Weights of a small GPT-style language model, trained from scratch on English Wikipedia: width 192.
Each number is 500 + 50 x the weight over its row's rms, rounded and kept within 0 to 999. Layers, rows and columns count from 0. Numbers have three digits each. The size before them is the row's rms in percent of the matrix's.

# layer 2 MLP up, 512x192, rms 0.0867, rows 78-121, columns 0-47
097:453512509498504486539541506419476439502469510647492580463518567475514564521504494521532482467462547462397459454449507514452503395482469495496514
098:520519468564398479549507387474417483550496537523519451480427532473527482479458388492447421444514367571556505417568445498544480572484538540545556
110:484561530485421588513477506496482466530564464514603505547484498467472440474467538591574530536587452545519566488590502441443615487469522430431488
099:504477484444515480530586480489525428434448425532450575418495450445496506546462532392565451458475434550477547542456483456506415480520503423426513
110:533530518504540443489441377495438511584473564427506554576428399524493454544542563510443486472477375443472526518440567524547489504500448421502473
096:527538548614500527480593515541515419515404480522491451464468561440479484547538472596483537515488500556444551518544473453507458462533508492462472
102:565608440476546511536578538450457511482433479468495563573533519440487526451390517429453479554500483592496487544507476522478528610479602499526592
105:479459430557485439495504485546479547460543385507430484479497482553533555589617550531532516524431513561666562559502572462469496624530474564461481
099:512484468522519479567527442442416464451479617531469456526483551525452497603453528525473464512373542510490461376407498534552440514484474508505464
100:458519479499560535508551532564530423507558464506481504445409489480469549460566461514605525501456515448469515536503508414497534504521468495500519
097:504459473397600479500411568480517481502546508555530502583574553478371481515558517445474474444485529483518417461392475509458531466479481542521544
105:539447490480502489525498554594523484370494541447533461584461507540472466530448586444494560490456509470524471425493402506505539494504540498486501
091:485578455458503530444455520513377552601468541441434570555484484440474481430471545455540450406450524570428558586519448545491525510501487443440559
098:555570514548426530596417558463508457499478498507512527468470512503460472592535479539514442470470443615502525417467585474643483550512473552522476
100:454544480481566462475463523542481451534523429463537512600489519534511540532498470467514522479445483566625440556537539487552499487572435389510529
103:471504533519542550562494515462482499503519510472504479592578512513539556445536454520480458385563446470473484601530591491449520494511497478384574
093:480457466423486489573480473463457493511498482487556485476632461492475516489463528574537642518419482532495505488464417490448487478485535427484412
102:511562545470513424448532474463518525504581515545524375508554442491599426549561523563544534467578470509535512549511482506425496600502519453608572
098:560453489495472581534520514456454501527536540434535475499517494513427469493421548525468532508538491539436583463437401476508535460388520461504484
091:587579511546535555553529496471455465503483457527531568448462535533501559476463490471517499492474469498530507465538546457426514544504399534459466
102:452556420518431481467506432585486504566555476511500521686443545474474539529500434546468491429553563454529503559529512532465497506436481529551541
097:621446585455490513540511541545467440609535453568459525526481512493517504474477517486475427470471509497490557402580457581472513494480392475448554
101:530423562535541507525473526562557541453460508487478417517501466477418492444506523504477515493411511606480554536493567523580440525406444512469539
099:431490490505449466493456512537447500504580523517466570520463528532456624534516511472514443505549583447440562512552502524460545492476436486569521
103:526486481449488503426562485513618504489471541439546470479469467494496502487503483486480449517458545489510452462556553508534595515433493510525553
101:528518503540455580519422477507512539474405571449500458517476450432547408536545553399529450465466549547479432477508487454470450430405557527518495
100:524465442495512459491552512439586661460564501518502450423474489441551457502531470478456498595417487477509479449488481555522554589443382559489542
096:462497364503482448611483468560550530574501458564559554525477466527548484504452566505505564524552561434463504521480526454462579596489493486454452
099:527540466506506499489618425546510514393438435548484514446458421448513564510492462468481441443484423486485438509479390489529448493472576558492436
104:531389449500540483489475561525447498557549386501596530615549502564531546485521497426443480453461527568540420544529471442549475546568512492526475
100:456455457487568529505512463462502497482486526510477477535492552504473389443521562467488472571523561541537488514528477442456573592537477461472585
105:459385512455505507542586493538493578498429557455530516499496478502547493558598547472515437502488457474413459467504504475505482517566430552594558
098:449573507509589544533545466544484546464479599534494522531457450480537487511473469540428447447429553472540485472590605400520542564558418545445584
094:451484521451422540520540417510514433544508541521482478546398514581496521498434529501470478490566501395496492571563470503520470525531487491399597
093:490463567478523526577464564485507452519379581484434482551481459504444473511476460500535584517574573497506475578456485511491467479425444493530471
099:532454447466550568567501550542458419456459565492537476570495465439456526446508477571421496386438491473436426557496479477417518509475483509446533
106:540465452502458506482560501480538440404496544480468572459422592433518460492420602460457488565511469510593490509517545435457583463494477513492578
101:482508521485428341529456490436559541479514392609521489413534490564527541540555460486501544411441533514468499523516476491386451498473496532501521
101:557498480510473553418457510501459510472460518469397466558498508533568538498487415550463477549558376542499444552426482412624466462474468461496534
102:480563515432473468507530623441374444490508571563492636509529579464516490511551503551505479480506573485554424449421498517490500442508531501452525
111:609478550516519587475477436447547486527485476477507538496433483376526462460461576485547460444474497508505613505434493456452553459428561463520509
100:531524571478481551530550557459505451480558525430667446494578599487488517473486503502509581462549416573445503525441508507499497550421517496604564
104:472602526458537467492580525522471476490445546497546418526533539464572483468470634479446443448565487499568459366485514500526549456510494450464501
099:540505491439451457463489370490415524507549478496559474473489551576453566531469553472543500504521532471476470494355425426595481530521431467539498
# layer 2 MLP down (transposed), 512x192, rms 0.0489, rows 78-121, columns 0-47
099:464505438536450528587454470481460450554533436548550552543561526429440523412505502432535499489398503418461408532445504489465559539469443567436480
097:386378444492434541462518554443518493480414509441540493470579496529544466475436626535566546442556469490495527445510511542547509440520528545438482
097:465527522586549561505583432504543466586437448531489546593570471541474496467525556551513423465438439462449564423584541520533580439515476546421549
099:399494515509454432391502465575472578516588516482502510582542531504465586397590496540460552539447474502457473501496469517496525542447457423494511
104:441473451492369527500560435483435466524494505584422598505442440470549480534448513448571455542433514546582435587452479530447465460493545478476442
096:468634437526493496578511473531512520543550455491374526556522426558501472470422446505490405545432458483490580519578530589460513491542492472520534
099:502515520514512578498398487475445513503467493546602497529517458550502437411531514446539425327471678498467436524460504481443457509542497503580457
104:538489572544566553512515581505562446468535480493557463532492522450458466506469495530450403461512500442482543437584464439442439487485491492493559
098:570538577425469457563516560470501435549424448582556573498489476564464468488571421592552557484542482512504511495521500467549523507470547566530484
099:491509470506452359495431551477556517554525439471482453434520509559523539515573539468460564484502609489415441430548526416434461551508460495432485
099:480593462551404407554620427505485482437561428465556549513433506429594505424465495546488478513475477473529489490514495461506445532494396428493438
099:391492427447489456511646379479486495532501530430516520518482470491508576493465473507502499472518403492486438514365486564373419593502501427561448
090:526390533583512444558580483532531562454563451592570415475500471563521492523510389552492535450507648511529395526499486469511551418506439533565501
102:516504564500526525465524404568581615446532517457427436531626530520515528509522426533439480525456446469537505506465559488513441536585543409506487
100:475468553560522530448586486403448465466499366525509518472525491483526452465490404480485485538624532498455392447533393532393503531483552460527455
106:519527459443494497451428559482490450524496490539527484497464512557518476503445512454517433533490596482478462465558512476483507430523493475503525
099:511545550473478523461456368488512468579520524524481550584467530458464551475519532418554464486560449552419490455464498532532496525587509470505573
105:487538498474454479516476543497479431452453463571549446472499469495580473505465513555541477465419500460517497466580480457482529557448520530527574
098:489498548477458469449481574569520428488474415548396619447495539503547568505568415524564504514532472467497516538587534449590403461518456544457486
095:509453516483469438427480419501573440463509564483501505520478560517494439532532519564526478489532436493524516554428546535442487379467559442508527
099:508461429411508506432426362485514534509466416503500503426559478528523575460405461483547439543457495500535504551502458557513525577444575476497489
100:493421476507473498497553473422498488498406585516604501452535472544531410470483575438488485541486575541487439471419488415536526495513427502480542
101:532525502484485458473427469509483545456595429510452518459585508543618475526577497510483454527511550461471394482509509511389507508483603533523553
100:470479486451513535560509514408396511494588495522497483514469430455560441461539461433528487472487505439534410534474445541579474554547525563505464
098:593545557560454580554508589477468452497473408465514434486526485497464469504601584530486555450571542598452471491499544531472473517500496549523543
107:398455457425556484526532567552561594493605479470514518475497490540525456477502396453527517514436465552502533470396537453427450534603454486446552
102:463552569423494449409433571449517497489504480457415481522526519572526507468570534524510478472630582480542539593460572445500569527474477485553473
098:540543462466535524487494440471474447564514495530437501567459537618559503492524500540415566465451472550543499478562506493439473540535491506563579
093:491554426622563435478464410523519513470512451580506553475454528516431398465520440488503495482507456527492497406463427452558510476536478472580480
100:419526430495481442463599536573461463453547472551488494436451574463482514490416555527499452582476568565525535496555639559482501536476446452451506
094:464461539494456558458502482556449618489484478474529419434483464529558557469543523524507509514429481504464388461623500566607463407476452444456392
105:570523467480462475579527433527481349559564539425478478465570476559484519530533452554525556450541480476559457499501452537422534506465457465455530
102:511426451499405394551421530516520452530383492521515423489482455418505490476520486548493488495546429487463548545434500480481516564523502551535436
092:567582533412504437498455452485515572516476481447576587506550484419476543566518555550559539542450522506599415417492533535455484489526488400486423
094:459468572466549560451542495448496459452538531470395572545497468444524482452451485532472440483488458472612538485551431479535514344647562490483504
100:479499526577547497537437529438551586549552514452504589480446553476513466420495488525509528507401579512494529485478498529490476530518542468505513
097:525457560433525564480594580538494440513503632498449475542521480476504472522537500568543398521450362539415502547578535489409415512473492492480563
103:477478462571509584516529435453504369516420528609540443577467538474526501546535564538411490518494446445513499494517505510460604490443403431483539
101:414517534521436532517470439482485426501460482537467537452549570530524410571467468414559528507440522576542518479601517567450485535543483579481485
101:505500587557466546448525452468632571616549592457550502525535439474461457534442562516486406523542557538570501391471493611517454455481529352503506
103:504473484415426594381547459458394377556524501521521433435505511543465581500466486484453586569549577565426551497458483453572536512550611559548544
105:447585454573503441562422483507477566517520470511495504493515415488506666540646600472551418565474396495521425504516441489542575535452419490489533
103:528467515539536470474523546399503466461539482507460469444411511416422432560518503543578532599517526480387491536504497535447391462440452505485422
098:528524631453588564587458515532542477563527449503482523521530478463501451545438421590562419530502477491495437550504518540442515451517512472530429
# layer 2 MLP gate, 512x192, rms 0.0862, rows 79-122, columns 0-47
094:513582503507523530548470454431449492442483540574539441493492457465441509416441572509442417463489405568529506456552484555488542531506491491510611
106:508478521480473534497469467546504442495573469494493591459487594494456512431487576594497498535447447511596439499550514451576537462455603493493539
105:550464484518442508481456420528440482562522470424540463488461536519480513551501562507513463441473476457379432522390522471523493461501552507545539
102:572500499549576421533571496482474503577490538424472486565428445560526404498542596532484454511584435459496525475438542538489549539538494440501561
103:471465472490481513460482531520487501479435500532502547503465542453561462536554430498454569602457602494507542486397495473523572421479444563458359
103:523569565485555542605555561434512424524486532551413531564546502479543559509522466529552450534452410470563529476373482525471565440504491540494629
107:583528544509500530556572546550463451547478516588489551559578501539491499539524505438468420449577470460555518526533565497471500554438469507438470
102:550513503439451480562485489457495506465532475546528471474540409513473507430482505485510519580582462440467562542594472476475476489445611537465492
102:509449535449494492491448551468481437609536470379429447598486481597435417515502519523525460489553487489475514451533563512502526487451465563392476
098:466525526517518567476544483532509448444428588458415426516477490550496424522528530549501492544508498475590446491486457553526500463401508490487539
103:515466626546391498561487472430494526484545507439470489493520427448414499448576437530488487424600524526489580460467641455468504585536440377438562
093:494487571484479574526440464523452584533447454547490498507519540513406559474465519433597483468433504544526476553542493389546569468492512455530523
098:551522438510526473462475513417476523527433512494570528458551458534558450483448547505576542506510607387465499535531444469490580479500593417532530
105:541612459504555447523362580452504538516512472534530490600433478490527508488443527512480495577528537524531442510554653531516482547578555436470579
102:458614521568401464428421522503427573498467505492466598490532515441453458471454518538512467348548491543391532472567480509467384508412484456629485
104:521527472448461501497545444526507477401550477529461510476503555507473467496495630571487520481554396526629465457475447522599464521516501511432589
091:502600550502461526441452556481468472516481464560574440433547550460497510463482531541554485469483427490500434526594554561457468614530444480500537
097:485399447500485494536487505556501508553429412523477567488496528512536579496588454483535517555491566497486492462529459455487548529559507445372558
093:445524526491472537592491432520481527478458485479522481435463416461431547489510424492586518496506488508406456551608513487428544568522463491507421
100:465509517566487512481464522511435468515504523561431428568437472556499480533429500520566533466618434453595470578528490506555529525470484438484481
102:457534510574558527415563468553442465457477459438513536436496445474440478472470471485460519608500553539489549570430543446471452572392489515558519
096:479545450465527457503474564481538524463435489399432538513429574533415547452491547485534524487549559515558416518386419520431534518506424384496598
104:506522561393483501561525575441510418545570472538433498474555417530556446465444488454500490500493501518442489491464439534414473582479568453539498
102:456377509549503443547475573473481502556558423612383520483558435539564500430443533490569574435509380565437530466440399447514514541543539504459561
103:573541576450512510509514525448442449532489465520570437497542517523508524510496508579460531548494500398565453437535551542477540540439524546549526
100:531404438447516586541479528519485440515469508519505556412471472589379572571445569461603468499463497460445473511483390486481506475502492516428348
096:620492527506539572474431490423488526483526513457482515529558480568423434450454513551437491431452470573552570460511575477519470524513523517513545
088:457556532548532428526444599467471513531616536454466567516514556556401477525507508558538546507507536474544534608502473432555559458473451413493552
102:538524408558600536517525567472472519533411512422539466612473458446490513510493522436518464500496466507473567464422547509447530432571528555522453
106:413465455451587433455500438562422454462454522517529510512456473558605525521518418561563542548518548476437538493541458459501481487496543446490354
105:568452500491547547661495470471440410467534448488536520480413448518477468512487494505570537510495466481584521520444464529396475519500580506439515
107:456437434470432506401495528587509491499640459455390544472412515428476489449515511513461481420544460493481502484467518436557514536452534467437560
091:479467516500400481529582407520498521529507481533458429496472531511485517471407539526509488556548504529453432528530505471458502528567535498406551
092:482484404581486368432484513496481580495521517563470452424469575559428411469458551471558477526477465551433557509515539558468513566397486535512415
107:513576475473538480454473489407489440517458555489480500527435480519506467449526534561436554507546519452563453488573568510488548526533464612594522
096:530518478500443580486590446528568514406545564523437509528451503465422527551526492550535435504417504549490511560567439480517588425546512541557525
097:583520517531569549569558454570509531414476521508492495488482466504578491516609545523542589437562498509492455469588603472462565608434440485459571
104:472527520527500548563534625532506501545465468471483481555500510541507481474437492457575479544500509622519488505403511585492435552452553475483463
102:568428513406517488493481486492453403526470436558509461559462482510488420470568477443614488519490467500596481522392461482453507468407464499502539
106:501577450503535537443483523471506393463439487485466513469467524475520542480470543505474553517575496578539472537539564421435530547517444481475529
101:537527492516574504489457525489500464520536532489569423422427531533420387429441629530489559418531438530431489556483508561495480528523425480494565
102:455512494516459567531426447511495423418532553498509460485626504496456492438423472502516498436459407512566574450550414469582506481436524412474481
096:585547500504513488518537475558546522508496556584446410486454453530442449468511510459406457425518492580379423536592499439466501403440526542508519
100:452512418460597472534482476511534501454435417506513520495488551540459511475540491544565508487414623538574483520580478479527575538421383599556513